config = dict(
    num_hidden_layers=8,
    hidden_size=576,
    num_attention_heads=6,
    num_key_value_heads=1,
    head_dim=96,
    intermediate_size=2304,
    vocab_size=32768,
    hidden_act='tanh_gelu',
    norm='layernorm',
    norm_place='pre',
    norm_eps=1e-06,
    positions='rope',
    rope_theta=10000.0,
    rope_fraction=0.5,
    qk_norm=False,
    attn_scale=0.102,
    bias='none',
    tie_word_embeddings=True,
    parallel_block=False,
    init='normal',
    init_std_qkv=0.0157,
    init_std_o=0.00393,
    init_std_up=0.0157,
    init_std_down=0.00393,
    optimizer='adam_variant',
    learning_rate=0.000416,
    beta1=0.9,
    beta2=0.99,
    weight_decay=0.17,
    lr_head=0.00381,
    max_grad_norm=0.5,
    warmup_steps=328,
    schedule='cos',
    final_lr_fraction=0.03,
    batch_tokens=65536,
    max_seq_len=1024,
    doc_mask=True,
    train_tokens=509100000,
    max_steps=7769,
    dataset='wikipedia_en',
)
Each number is 128 + 32 x the weight over its row's rms, rounded and kept within 0 to 255. Layers, rows and columns count from 0. The size above them is the row's rms in percent of the matrix's.

# layer 5 MLP down (transposed), 2304x576, rms 0.0165, rows 1448-1500, columns 320-383
size [ 88 101  96  83  81 123  87  93  91 101  89  96  86 105  95 103  97  87  76 114  97  95 102  97 109  82  95  95  96  94 101  88 103 106 104 123  77  99  80  99  93 106  86  98  96  95  83  72  89 106 105 113 119]
[[ 98 111 112 123 104 161  75 165 143 182 101 172  95 167 115 113 168 149 158 128 178  98 115 148 122 120 137 186 169 124 124 110  94 125 112  83  45 119  86 223 128  83  96 130 147 111 101 121 142 158 164 101  88 115 144 127 131  85 137 130 171  92  82 127]
 [ 82 161 130 130 105 148  83 170 118 124 140 128 169  67  81 147 145 159 120 113 112 162 190 196 140 157  56 109 156 178  55 104 209 138 108 145 137 174 166 108 139  92 109 105 133 117  88 216 132 136 195  96 138 110  77 119 111 111 115 125  75 117 121 169]
 [115 188 180  85 139 129  99 135 155 133 164 174 114 136 105 136 124 142 166 127 103 127 155 101  96  88 123 117  95 106 133  73 128 119 166 100 104 105 128 131 118 112 141 139 139 129 124 144  81 152 157 130 107 127 132 102 123 116 112  77  66  87 127  99]
 [ 89 123  87 122 137 140 113 122 140 109 129  93 111 213 103  64 116 128 105 138 119 140  65 164 141  68 122 124 149 143 126 140 107  84 121 142 113  67  83  81 138 131 107 172 158 149 136 169  89  67 145 158 113 142 129  94 182 162  85 171 147 122  68 138]
 [137 164 132 151 130 114  44 106 143 130 156 107 104 128 175 139 129 118 116 143 140 150 158 110 133 132 155 177 163 114 179 133 144 108  32 146 171 141 122 156 126 127 114 169 113 173 114 169  95  54 152 156  73 117 118 168 126 115 175 134 128 120 157 139]
 [180 156 143 143 146 179 157 115 134 186 103 100 155 146 134 166 143  88 117 162 163 137 165 149 146 136 132 127 155 135 110  72 199 142 176 149 102 138 107 183 129 125 133 118 141 111 153 143 136 123 141 100 129 133 150 132 184 100 117 171 206 162  95  91]
 [188 160  60  89 173 119 141 158 164  97 132 149 149 162  89  94 175 121 136 140 124 117 148 151 147  79 143 105 141  83 147 129  71 135 180  92 119 124 115 121 196 128 147 108 149 117 102 118 171 169  68 143 146 177 108 162  92 148 140 110 155  97 163 114]
 [124  97  78 182 110 124 170 178 154  51  90  83 137  46 134 127  61 134 152 135 124 149 123 125 123  99 142 102 103 151 177 162 116  95 138 139 107 128 156 150 143 206 114  84  99 141 135 161  71 110 136  66 153 168 158 103 159 125 155 126  81 110 150 154]
 [125 106 137 129  81  92 147 149 100  76 152 138 127 177 162 171  94 154 174 129 118 157  86 132 125 139 117 170  79 107  69 184 149 152 131 129 143 148  98 177 118  87 100 113  92 152 139 127 140 176 202  52 117 148 101  96 120  78 139  87  95 147 117 111]
 [158 201 144 188 168 149 116 106 129 114  94 154 124 191 142 117 102 143 143  72 146  97 199 118 162 154 193 129 204 119 156 157 129 168 115 152 134 105 136 162 163  80 106  82 120 130 104 107  80 146 117 129 117 120 143  98 164 127  88 132 107 139 141 108]
 [163 143 165 148 130 158 184 169 153 108 112  85 182 232 119 108 116  76 143 141 110 181 163 146 139 139 119 115 186  79 153  65  87  82 166  97 142 166 123  92 142 147 117 166  70  84 122 124 154 154  67  91 121 111 106  48  88 125 121 167  61 156 130 113]
 [139  58  81 100  63 155 103 157 133 155 113 203 154 115 144 120 112 123 150 140 102 110 147 166 107 196 131 112 149 110 147 122 134 104 139 127 139 100 101 107 126 106 139 110  90 145  95 154 131 171 130 172 125 126 133 117 132 151 165 160 121 102 145 112]
 [137 158 153 127 154 111  73  64 138 127 173 213 132 165 103 132 175 150 135  93  79 109 171 116 120 115 151  95  79 104 179  99 125 138  92 175 151  87 180 106 156 143 119 135  94 116 144 133 139 126 147 158 132 147 196 101 123 155  40 177 105  74 126 135]
 [137 145 166  77  82  97 100 110 116 155 124 110 119 145 150  85 180 182 197  99  40  96 121 104 118 141 109  91 148 136 194 124  93 145 115 117 153 182 152 105 158 101 138 164 108 131  82 117  63 148 124 142 185 122 125 133 158  60 146 155  91  89 173 157]
 [104  82 125  94 105 101 109 194 103 157 128 127 139 161 152  71 193  88 137  72 170 106 180 141 153 130 185 108 124 149  59 103 138 135 193 193 102 105 154 139 176 102 109 157  51 132 128  89 152 123 148 162 163 137 142 146 126  98 129 116 152 135 148 136]
 [103 111 117 193 175 197 141 107 129 120 101 165 125 207 107 133 111 107 117 127  97 137 108  99  93  94 113 134 199 120 122 119 115 141 141 135 119  98  96 158  73 179 141 167 184 104 177 157 162 115 121  81 136 132  83  70  96 143  74 136  90 185 127 149]
 [168 105 141 137 127  90  98 170 142  63 138 102 104 168  84 114 172 150 116 150 167 106 191 176 141 114  89  87 177 136 176 120 144  90  46 116 110 112 141 125 135  60 188 199 205 131 172 134 158 102 117 130 129 162 147 132 146  78 111  96 109 125 163 124]
 [139 142 108 118 170 152 107 150  79 113 136 124 124 159 107 176  67 159 121 135 166 101  91 127 108 195 104 162 106 109 131 177 104 187 126  46 125 146 117 121 159  90  67 105 113 119  85  95 108 146 138 106 129 130  77  71 111  90 109 108 129  72 167 139]
 [109 118 118 155 150 139 152 124  90 103 130  88 179 179 159 129 118 125  80 176 114 116 118 105 137 112 176 117 141 140 109  99 145  98  72 142 189 112 105 148 134 142 138 165 126 153 153 146 161 146 157 148 155 115  94  97 129 192 126 153 144 143 109 124]
 [128 142 160 168 157 110 165 161  78 123 176 167 111 170 114 136 127 119  93 123 113 113 109 128  94 195 123 115 140 132 113 117 109 139 102  96 122  93 127 155 116 105 162 100 171 111 104 143 115 121  85 131 168 162  94 141 107 158 120 165 178 118 149 157]
 [ 66  71 121 104 129 128 149 127 126 144 115 102 109 135 171 164 147 168 155  83 174  88 117 157 163  92 173 107 108 175 157 172 129 102  98  69 133 170 123 146 102  90 123 137 185 129 180  69 143 111 126 138 146 167  94 195 114 136 171 131  88 149 106  62]
 [ 77  99  40  79 148  82 144 145 146 138 121 155 168  95 151  93 140 134 150 167 100 164  67 115 135  46 152 107 124 132 150 140 110 119 138 174 110  96 127 108 105 144 144 138 142 141 102 152 118 131 113 147  85 163 147 163 176 110 141 202 110  99 115 105]
 [124 139 108  91 150 108  98 150  92 101 183 123 159 104 146 108 111  93  75 134 152 141 213 119 124  98 186 148 119 113 139 143  89 100 131 142 177 136 150 129 156 195 116 150 119 127 145 120 122 201 141 140 113 142 124 129 125 152 100 178 221  85 176 127]
 [112 122 137  85  84  79  68 101  87 131 147  78 103 119 124 127 122 176 136 147 105 105  81 181 137 143 146  76 120 101  99 120 105 187 141 115 151  99 131  78  73 145 115 149 193 156 123 142 124 168 159 172 124 112 157 132 199 136  82 123 160 160 141  65]
 [137  94 137 125 132 131 125 157 113 137 153 102  95 187 191 115 113 124  91 154 124 174 159 124 185 161  97 152  99  76 137 101 162 110 111  95 106 103  90 150 141 128 144 163 119  77 140  67 124 108 140 127  94 147 126 105 102  40 102  82 142 135  87 162]
 [ 53 170 107 133  93 192  96 102 111 104 118 127 104 240 189 140 107  80 180 165 104 145 137 117  73 136 109 148  92 100 115 146 120 129 164 150  88 172 115 123 112  81 115  84 173  79 133 124 142 132 175  88  77 160 108 111 121 119 185 134 160  66 146  60]
 [153 157 110 188  96 121 149 206 135 195 141 142 162 171 128 182 125  76  88 132 185 100 173 157 169 110 193 181 155 117 137 115 212 107 151 163 149  86 193  74  75  91 116  69 143  85 127  94 166 109  72  91  98 113 133 101 168 120 123  83 153 124 132 123]
 [155 109 191 129 129 131 108 117  70 155 178 128 167 141 135 154 171 109 172 108  74 153 170 131 107 105 119  63 115 195 123 117 119 110 134 205  98 130 150 126  78 212 117 129 119 126 151  59 148 129  76 189 131 121 129 132 140 153 133 121 196 121  71  93]
 [225 149 124 209 121 126 160 163 173 167 106 112 109 121 120 127  97 123 145 129  90 118  61 141  97 124  65 141 162  85 139 111  74  67 106 141 125  59  99 102 158 123 151 144 159 160 128 198 130 136 149 150 109  44 117 139 137 147 189 173  72 117  59 148]
 [109 172 134 133 166 119 143 150 114 147 127 157 137 141 118 138  87 190 170 167 116  83 101  97 119 169 162 145 161  89 129 150 140 112 143  94 133 134 133  86 108 190 111  98 132 122 106 135 148  77 136 128 109  97 135  61 109 152 101 107 102 144 149  77]
 [117 129 135 131 178  47 107 120 117  90 138 143 115   0 109 109 106  59 113  95 136 129  80 121 116  80 118  97  84 105 146 137 163  97 128 156 134 113 131  74 112  50  94 106  75  98 109 157  96  78 104 138  97 147  85 164  97 158 152 139 184 126  77  82]
 [146 141  87  92  66 200  91  96 103  46 103 122 127 232 127 109 164 146 145 156 125  62 116  82 118 175 136 153 135 123 139 155 120 171  78  65  66  95 158 113 134 110 141 126 111  55  92 184 135 125 133 147 159 139 145 100 103 148 139 106 167 143 114 122]
 [139 126 170 118 176  87 125  90 133 149 123 151  96  85 117 122 223  67 121 143 163 103  98 122 193 212  84 145 156 135 120 135  83 142 115  84  87 127 123 128 143 155 118 138 170  89 168 141 111  92 165 161  97 107 118  88 152 133 110 150 146 135 153  70]
 [ 99 113 164 115 161 136 121 148  33 152  52 157 111  47 135 126 209 110 104 112 107 109 125 118 141 130 149  95 108 165 147 118 129 111 144 141 139 181  70 143 122 139 186 125 115 164 111 131 135 114 133 194 132 131 145 140 117 134 134 109 156 167  96 139]
 [121 156 123 115 113  65 103 138 108  90 145 109 149   3 144 126 120 129 120 128 115 152 134 135  83 111 170 127 143 133 154  98 109 143 144 180 145  88 131  74 127  55  87  61  78 127 103 142 130 137 133 151 129 145 147 170 127 152 144 144 202 140 138 106]
 [134 151 131 132 173 118 174 135 138 131 154  85 114 122 114 115 104 106 150 137 154 209 149 121 152  95 122  91 155 131 125 128 127 179  49 175 201  84 122 122 110  84 107 131 112 152  79 168 100 131 116 133  92 133  95  94 141 138 159  73 101 164  63 149]
 [ 97  93 124 154 148 120 124 123 151  97 168  91 123 151  97 157 165  96 136 170 164 134  84 121 146 141 102 132 104 157 137 134 130  73  61  60 103 146 170 119  75 115 130  85 175 174 179 118 119 149 161  96 145 173 120 128 182 122 155 114 159 219 150  95]
 [106 107 137 130  96 146 172 125 135 166 132 187 107 142 123  84 160 207 116 159  75 129  92 121 134 113 175 106 143 102 130 126  73 109 134  63 139 124 131 208  85 189 158 107 132 104  78 143 107 127 157 149 156 132 141  83 103 136 130 163 106  92 127 142]
 [163 122 102 198  89 150 121  96 122 182 186 126 118 255 205 161 134 130  80 109 161 106 116 118 110 117 155 133 106 106 150 159 106 143 170 113 148 109  83 117  91 112  95 118 167 133 138  86 151 191 100 144 100 128 102 135 142 144 146 151 120  89  98 101]
 [136 188 152 168 190 111 142 155 126 199 140 134 135 119 160  62 137 149 150 126  66 122 166 130 168 156 130 172  74  99  99 140 109 209 143 136 120 133  91  81  70 120 116 130 142 134 128 181 127 108 154 173 125 139 139 179 140 138 128 149  93 133 172 143]
 [158  86 111 142 161 214 103 127 186 152  87 217  53 179 110 150 146 142 139 124 104 139 120 153  63 130 133 150 162 133 126  80 175  94  91  94 136 116 145 158 198 157 142 157 119  78  75 115  95 101  97 134 172 144 171  89 129 113 108 154 105  95 129  74]
 [110 122 166 161 169 109 109 139 169  79  94 110 137 136 125 114 109 102 156 155 142  48  87 196 127 148 187 111 144  72  59 119 172 122 152  97 132 116 134 110  80  71 118 167 172 158 151 167  93 113 106  78  79  60 132 109 128 173 131 108 175  99 159 121]
 [111 155 151 110  67 140 124 121 100 103 132 156 128 150 154 135  78 145 177 167  96 160 121 128  86 143 153 109  90  94 148 177 138 120 188 141 163 138 111 123 154 133 164 120 137 130 147  81  83 128 137 128 138 110 126 173 109 123 145 122 117 152 177 153]
 [113 149 104 124  72 157 159 169 129  83 147 129 124 187 150 121 120  97 120 116 149 161 119 100 125 125 101 105 162 125 165 117 143 112 104 159  93  58 119 157 197 137 137 125 161 154 147 135  97 115  69 124 149 144 123 149 182 131 101  84  96 100 103 128]
 [177 108 113 145 164 139 107 176 154 128 114 145 135  65 143 132 156 126 162 118 174 144  84 111 165 109 156 168  88 115 149 144 155 132 128  98 178 152 200 108 109 114 124  94  87 157  64 145 141 111 129 136 110 123 122 128  58 137 129 110 114 126 168 130]
 [128  56 131 112 177 118  40 128 143 138 144 141 118 167 136 123 143 105 148 164 161 109 121 151 159 155  89  98 106 137 176 142 173 159 102 123 117 162  77 150 135 152 111 126 121 162 108 128 110 127  97 145 107 138 115 146  96  67 121  81 103  86 113  76]
 [126 115 123 155 133 110  55  88 102 130  93 114 112 204 143 132 122 143  47 140 129 159  98 181 111 134 194  43 121 198 114 193  90 129 121 116 115 187 129 123 126  67 104 141  72 133  94 139 132 100 172 118 140 186 124 178 147 117 190  92 123 132 112 142]
 [130 116 133  82  47 167  59 165 135 135 226  93 103 157  70 145 153 108 121  89 109 117 136 106 101 126 130  81 180 141  80 144 114 178  86 124 167 127 117 143 171 171 168 157 134 160  64  93 106  97 147 124  97 101 146 107 135 132  90  96 121 143 128 163]
 [ 98 149 133 150 115 100 146 156 145 125  98  87 176 113 113 115  78 171 140  79 142 109 190 159 107 132 111 103 142  78 182 115  84 145 123 116  88  65 169  79 115  95  97 179 149 146 172 101 138 137 151 111 160 157  85  80 126  74 164 146 145 112 169  93]
 [150 112 121 118 144 186  71 133  94 136 115 146 176 107 106 131 114 109 128 146 117  89 186  95 152 114 109 127 205 113 148 188 112  81 114  68  94 115 144  72  96 109  82 145 164 162 145 113 173 111 138 117 133 100 154  77 160 146 126 104 115 120 124 131]
 [133 117  92 167 121 169 132 117 155 116 133 175 117 142 112  79 175 111 130 153  81 183 109 121 116 102 160 156 117  97 101 130  98 158 190  96  78 117 148  89 109  72 141 115 166 123 123 174 153 193 201  74 109 114  78 100 131 146 111  96 151  81  88 179]
 [182 112 107 123 131 172 131 179 122  93 144 162 197 120 125  74 117  71 154 162 135 136 172 163 138 124 169 161 129 152  82  79 165 155 167 108 173 145 125  89 131 164 105 130 110  92 143 111 171 139 150 198  88 130 119 109 133 145 137 149 170 138 116 170]
 [194  67 137  95 141 109 117 165 151 143 140 122  55 215 114 124 152  85  87 158 157 149 117 118 118 141 105 130 102  85  82 120  85 204 148 126 117 139 157 159 130  85 164 155 121 124 201 100 167 120 102  94 162 115 131  95 133 176 173 145 130 143 107 105]]
# layer 5 MLP up, 2304x576, rms 0.0243, rows 1449-1500, columns 320-383
size [104  97  93  88 114  89  93  98 102  96  95  93  97  95 103  95  89  88 109  97 104  97  98 104  94 100  97  98  99 115  89 100 101 122 107  93 101  87 102  94 102  91  98  96  98  89  86  96 103 103 107 106]
[[166 122 120 126 138 126 167 126 187  76 153  64  66 118 156 127  98 166  91 190  96 120 106  27  95 151 142 128 131 155 139 135 102 146 173 157 110 127 154 166 122  86 130 123 180 157 142 117 137 141 100 136  66 101 151 157 125 138 149  73  82 128  98 146]
 [120  90 158 110 156 181 127 132 131  68 106  96 134 128 107 114 138 129 136 129  90 101 170 107 136 117  87 204 119 184 155 148 135 125 130 154 102 116  96 114 118 102 176  85  97 115  98 115 107 146 152 150 100 128 166 146 132  88 122 110 141 136 135 146]
 [130 114 150  98 139  76 127 145 117  93 107 158 133 133 131 169 152  81 128  57 122 138 112 107 169  99 235 120 107 137 140 116 134  77 145  79 117 121 108 121 118 160 184 144 119 141 128 110 149 155 160 103 146  72  88  95 161  73 180  60 126 167 172 105]
 [154 147 120 134 146 133 159 130 108  80 137 134 151 136 118 104 114 128  77 158 124  79 114 188 126 119  81 153 105 133 121  81 108 142 154  92 125 117  98 138  74 148 128 147 150 124  88  89 207 139 111 111 181 166 145 118  57 126 132  67 109 140 120 105]
 [112  83 129 155 150 132  98 112 178  89 132 179 128 133 112 136 176  92 168  80  79 184 149 106 149 126 143 148 140 122  93  81 119 172 158 161 115 139 108 130 126 119 152 103 110 106 146 164 152 128 120 144 155 117 102 196 152 117  91   8  90 123 131 114]
 [ 57  98 203 140 144 162 138 116 122  97 109 112 124 139  70 211 127  87 118 115  77 116  76 196 200 112  79 111 162 111  86 133 136  95 103 157 149 128 181 125  64 150 140  98 125 114 159 161 157  90  96 134 124 106 154 133 132 117 108 179 135 130 146 128]
 [112 138 116  72 177 137 143 114 155 159 180 133 123 147 153  97 126 165 120 134 185 158 105 145 145 149  85 135 148 165  88 120 142 137  77 110 133 137 127 133 133 123 141 128 215 132 103 175 101  89 114 174 103 120 153 131  93 117 163 126 137 117 155 150]
 [177  44 117 124 143 104 134 143 116  87  84  85 157 110  81  41  96 131 127 116 135 139 151  85 171  99 158 159 137 118  91 117 143 119 102  84 144  85 195  88 160 100  96 151  81  99 195 133 103 128 139 109 202 127 114 151  65 115 131 135  92 128 118 153]
 [174 136  95  81 137 185 137 135 103 148 141 172 158 119 184 151 146 129 106 142 154 182 125 168 129  70  73 136  87  94 108 102 129  63 137 103  64 102 108 167 110 106 162 164 153  87 107 133 138  72 167  85 114  73 108 106 136 148 221 118  68 166 185 139]
 [128 107  72 120 106 115 163  98 147 104 108 129 143 126 114 124 128 109 147 146 155 119  67 114 145 131  78 107 144  92 108 147  82 133 124 125 173  91 159 109 103 119 143  68 177 119 106 212 164 110 142 150 201 122 154 130 179 119 136 111 150 146 123 166]
 [149 141 117 140 158 151 147 103 152 150 144  67 164 140 108 135 111  75  86 122 129  65 110 106 167  75 146 173  81 136 127  96 190  99 148 158 135 115 157  98 154 101 151 135 106 114 149  97 147 112 156 115 109  87 128 156  92 179  80 148 181 192 106 128]
 [ 66  86 120  97 205  88 208 140  92  82 117 127 116 132  94 157 147  98  96  96 174  84 125 151 143 138 125 137 141 133 136 156 133 105 188  90 129  85 167 178 149  97  96 135 196 144  99 133 141 125 121 112 159  84 164 154 101 140 137 198 172 133 169 132]
 [ 90 101 118 181 148 134 190 157 159 123 212 108  60 128 137 124  94 114 104 114 169 140 153 171 179 109 114 156  70 136 112 117 149  79  66 107  69 162 109  57 124 196  63 153 179 137 149  60 126 141  88 176 146 105 117  93 164 112 105  93 172 155 136 125]
 [ 45 173 150 152 174 101 179  88 147 130 133 112 129 128 142 156  90 197 168 153  71  89 161  76 101 196 119  95 161  94 182 110 142 148 127  71  89 136 130  94 124 124 143  83 193 139 151 119 132 142 108 105 126 118 104 121  96 174 192 114 148 184 185 148]
 [167 120 126  92 106 119 150  97 182 160 130 133  74 145 133 127 151  83  64 121 100 109 117 127 141 168 169  98  85  90 104 107  95  63 165 106 105 134 127 119 124 188 143 156 136  95 108 140 167 141 132 154 187 140 123  94 169 130 128  84  97  92 166  98]
 [128 141  98 128  67 112 131 144 100  70 145 119  85 119 128  94 101 125  98 110 125 124 126 128 152 141 102 109 103 155 164 148 159 103 100 149 130 128  92 122 100 131 128 125  84 159 149 141  97 181 100 134 192  97  63 175 129 144 108 153 170 125 167 145]
 [168 107 148 140 110 136 186  97 176 149  85 112 104 121 165  66 162 144 105 138  23 185 164 129 116  89 142 101 129 121 120 116 102 123 132 173 164 109 113 115 110 152 115  93 159 140 166 155 170  81 133 154 150 175 150 127 106  92 152  91 143 172 151 129]
 [144 177 128 134 141 181 123 126 138 128 128 104  49 150 106 130 153 111 141  76 138 143  92 176  80 184 106 100 130 132 134 139  81 175 134 105 123 118  99 106 155 125 181 160 134 124 107 123 106 134 133 138 109 130  98  73  85 111 170  65  60 139 133 174]
 [155 162  95 145  45 124 152 178 129 191 104  71 192 127  79 152 154  68 156  85 133  89 105 159 169 137  88 124  67 141 153 104  67 165 153  87 134 170 141 146 114 136 105 165 143  82 127 116 136  72 163 130  62 125 133 139 129 111 136 138 100 142 174 122]
 [152 169  72 161  89 107 130 155  96  68 130  91 151 157  69 107 147 109  55 156  93 113 133  80 131 128  37  92 114 118 119  70 130  64  75 110 180 114  91 124 111 106 158 126 128 119 122 207 117  78 113 168 235 144 118 103 106 111 111 136 160 168 104 141]
 [ 50 156 110 191 114  95 120 145 150 126  99 140  61 197 104 100 101 105 143 128  86 133 145 167 160 124 128 176 128 166 149 130  90 174 160 125 183 125 199  82 177 119 103 142 163 133  98  61 110 105 128 137 135 164  55 158 112 104 117  89 164 126 103 137]
 [163 113 125 148 156 115 124 136 136  99 125 127  95 136  78 132 109 193 166 107 115 156 125  85 148 134 134 137 120  98 166  94 145 120 142 113 123 160 140 135  45 128 142 101 154  67 131 106 142  63 140 124 147  75 122 131 101  85 129  90  21 157 110 106]
 [ 70 109  94 188 137 184 111 154 109  95 154 127 107 118 167 141 102 118 136 142 109 172  93  76 151 130 120 125 145 128 203 198 126  87  88 151 150 158 113  94 160 108 141 145  59 114 108 160 168 142 144 164 134  87  82 126  83 146 114 131  76  62  72 135]
 [126 132 127 164 140 122 156 135 112 138  97  55 108 124 111 110 136 126 187 118  94 141 125 112 121 115 111 150 138 141  94  94 106 124 125 135 177 176 167 134 159 141  95 169 180 157 114 133 103 145 138  96 107  62 134 123  78 182 150 150  99 182 150 170]
 [155 170 123 138 159 145 175 117  91 122 164 106 191 106 126  74 156 111 134 123 107 103 142 118 174 117 166 153 134 153  90 137  67 126 152 111 127  90 120 154 109 165 128 106  94 114 127 127 126 129 114  72 200 109 112 186 129  90 109  82 139 158  98 152]
 [ 84 166 150 153  61 213  88 122  83 126 113 130 162 124 135 118 151 126  93 101 113 111 131 181 131 148 175 119 113 150 178  73  95 154 117 150 113 164 105  95 193 157 117 113 108 192 111 151  86 104 148 175  93 121 110 118 120  93 140 173 145 135 160 141]
 [ 86 114 134 171 170  98 107  89 170 137 144 158 107 136 112 111 188 159 124 135 139 100 120 144 116 109 134 161 139 158 154 153 126 110 147 146 175  85 149  52 200 170  59 157 121 104 145 135 101 106 128 116  87  92 176  89 112 128 120 131 111  45  72 121]
 [ 76 148 119 143 150 124  99 114 141 147 142 106 127 128  87 138 151 121 110 113 147 107 140 178 173 128 128 158 109 110 125 133 120 113 100 124 116 182 172  72  85 182 143 141  94 118 124 115 135 158 156 114 176 118 143 162 165  74  65 125 166 128 136  84]
 [ 82 156  97 205 101 173  82 101 159 201  85 122 154 143 144 102 146 173 122 138 187 126 104 124 143 116 164 113  91 181 109 116 102 147 147 144 104 179 159 148 119 147 154 127 131 154 139 121 128 162 128 104 154 139 162 157 127 121  60 169  77  94 148 139]
 [ 94 138  72 197 124 168 163 139 180 131 164 101 126 144 189  92 115 110 129 142 153 139 125 104 165 141 113  78 109 135 174  98 122 122 122 163 157 143 122  97 128  50 138 105 131  70 113 118  63 124 131 167 135 113 115  98  96 118 151 144 111  83 125 107]
 [118 113 141 142 186 124 159 105 156 143 122 146  80  81 147 156 115  94  73  94 139 112 107 141 153  79  68  97 131 171 125 152  80  86 118 109 164  90 100 118 132 151  60 126  80 160 149 123 126  86 175  80 125 147 173 152  87  70 116  55 132  77 158 126]
 [166 194 122 153  94 129 123 136 105  92 104 180 147 154 116 110 117 159  75 127 153 109 145 165 111 107 140  43  85 114 148 150 109 168  93 155 128 120 111  90  98 101 131 147 106 137 152  94 136 138 158 142 129 157 122 210 102 101 109 129 132  69  98  77]
 [134 111  89 124 150  99 153 171 106 117 128  68 101 129  64 122 137 160 124 113 132 113 124 121  89 141 151 147 104 177 138  77 147 101 149 119 109 142 172 126  91 122 127 157 148  82  88  78 134 110 138 126 126  99 100 127 111 142 130 137 106 169 124 132]
 [ 60 162 139 175 173  69 110 138 136  80 120 122 126 103 146 113 108 127 111 147 111 163 153 134 125  95  98 104  88 110 171 114 107 104 139 158 101 140 122  94 144 139 129 134 159 127 141 108 135 121 105 152 150  89 133 141 141  77  91 106 143  65 142 111]
 [151 117 166 112 120 124 108 124  97 121 226  84 135 167 129 134 162  93 102 144 108 127 123 144 119 108 170 119  97 138  87 120 128  72 121 107 121 139 102 191  97 138  82 131 198 114  86 118 198 116 130 171 120  92  37 148 160 100 101 160 140 125 139 104]
 [174 112 101 144 158 106  82 126 140 191  73 115 134 113 187  77 146 120  83 141 137 149 135 198 129  85 123 125 137 155 107 113 153 148 146 161 137 124 119  85 136 163 160 143 138 129  69  94 122  90  77 115 163 127 151 126 166 164 182  98  76 157 125 137]
 [136 100 117 140 102 126 119 115 164 153 151  63 135 150 144 135 123  85 158 141 115 137 158  87 128 132 117 124 121  45 130 155 184  88 133 182 117 146 104  63 122  98 221 134 186 121 156 103 159 129 140 135 114 114 134 190 120 141 116  77 166 181 126 152]
 [ 85 124  84  95 190  98 151 112 133 124 149 127 114 114  91 129 130 128 113 134 104 102 124 162 134 149  92 145  63  98 106 103 141 163 101 135 156 138 147 132 160 141 155 103 152 121 100 155 161 112 129 132 139 109 141 167 121 131 119 180 113  66 178 152]
 [145 157 110 100  97 100 161 118 140 186 135 164 127 152 103 176 173 137 101  93  95 180 153 133  96 149 158  72 140 171 116 116  72  92 108 140  78 166 133  90 152 160 146 158 130  90  95 124 114 131  67  83 144 109 112  86 147 104 137  68 107 131 155 106]
 [130  85  85 140 145 125 131 194 123 108 138  76 133 141  93 116 105 122  62 135 129 138  89 191 188  98 141 148 146 164  92 144 155  96 106 146 119 119  99 152  89  83 144 122 121 175 171 145 147 128 115  33 116  96 174 173 129 164 171  95 126 138  91 146]
 [195 108  88 153 140 124 170 115 163 127  69  80 105 151 108 114 140 141 124 142 138 154 116 120 130  91 171 120  95  97 138 126  87 122 146 146 158 152 130 145 137 118 125 134 103 162 161 160 126  68 123 201 141  73  72 229 156  98  88  86 117 206  98 165]
 [115 109 145 151 177 101 165 151 155 195  99  85 129 132 135 111 145 115  55 141  77 153 111 186 177 152 130 159 138 136 120 142 129 149 108 147 158 103 173 169 127  96 158 136 129 123  64 121 139 115 139 180 186 119 133 125 124  51  92 153 158 137 116  83]
 [ 78  82 160 193 115 143  72 137 102  97 156  75 137 106 105 123 141 122 153 134 122 144 161 104 118 143 147 162 130 110 134 173 122 142  80 135 122 145 174 190 100 131 161 157  87  80 152 122 130 143 186 168  96 119 127 141  81 139 137 141 136 116 129 117]
 [ 14 198  96  91 120  82 144 123 114 125 143 150 175 151  96 122 160 161  75 131 105  84 104 124 122 139  98  97 133 138 194 147 103 115 123 171 120 135  90  61 150 100 146  87 173 124 118 162  93 107 100 150 215 142 158 122 127 123 150  99 135  68 114  54]
 [143 181  69 116 138  97 184 130 136  92  99 131 133 112 108 133 115  65 102 109 126 155  94  85  98 127 123 124 105 139 101 143 116 142 195 108 153 146 195  50 129 188 112 140  84  90 104  68 104 163 151 113 168 119  95 105 153 136 144  94 126 100 129 112]
 [ 80 137 126 114 185 107 167  99 134 135 147 105 133 123  80 116 154  99 178 101 148 125 139 103 151 138 142 128 116 121 140 143 144  65 108 128 147 113 116 110 116  96  99 118 138  77 129 120 153 127 123 114 102 128 157  48 127 118  91 104 144 108 161  90]
 [150  73 109 139 153 136 183 100 123  97 121 119 149 124 108 143 171 154 143 132  97 120 138  77 109 102  99 141 120 180 131 164 135 121 137 178 100  58 101 166 124  98 123 127  80 140 165 132 127 138 166 163  98  91  92 117 115  85 159  75 132  73 175 138]
 [ 68 167 131 116 186 142 139 119 175  94 123 182 121 143 110 145 159 143 116  91 128 170 130 144 202  64  90 191  89 122  97 136 166 144 160 145 191  96  95 169 118 208 148  90 109  89  91 110 134  74 163 123 137  79 165 123 139 109 148 165 103 115  78 142]
 [173 129 103 146 134 150 145 143 173 160 248  98 101 123 128   0 115  80 145  63 112 107  46  89 102 132 132 131 116 136 200 103 129 146 146 160 104 178 131 104 143 145 146 137 130 176 137 107  84  42 157  97 104 130 138 189 105 171 137 134 109 108 147 133]
 [ 77 188  76 126 128  86 121 105 130  92 158 162 122 149 150 115 126 153  98 132 122 142 121 145 172 149  91 165 113 130 136 107 112 119 123  90 147 142 117  66 133 136 204 151 117 164 121  90 113 115 142 138 145  85 185 137 115 108 118 104 128 164 172  67]
 [ 93 127  64 169 166  76 105 103 135  97 107 122 148 181  94 142 103 156 141  96 102 163 122  96 146 113 120 104 147  86 145 100 108 123 120 125 160 122 187  79 126 131 135  97 157  61 114 175  93 104 111 118 192 116 105 127 154 137 171 106 145  93 154  90]
 [126 139  82 154 123 105 150 100 145  95 130 127 187 126 127 145 124  90 138 109 128 172 141 147 121  95 100  84 144  82 135 126  81 121 183 187 151 127 163  76 142 155 149 149 214 105  81  91 133 171 141 156 156  73 125 156  97 142  71 147 182  97 158 172]]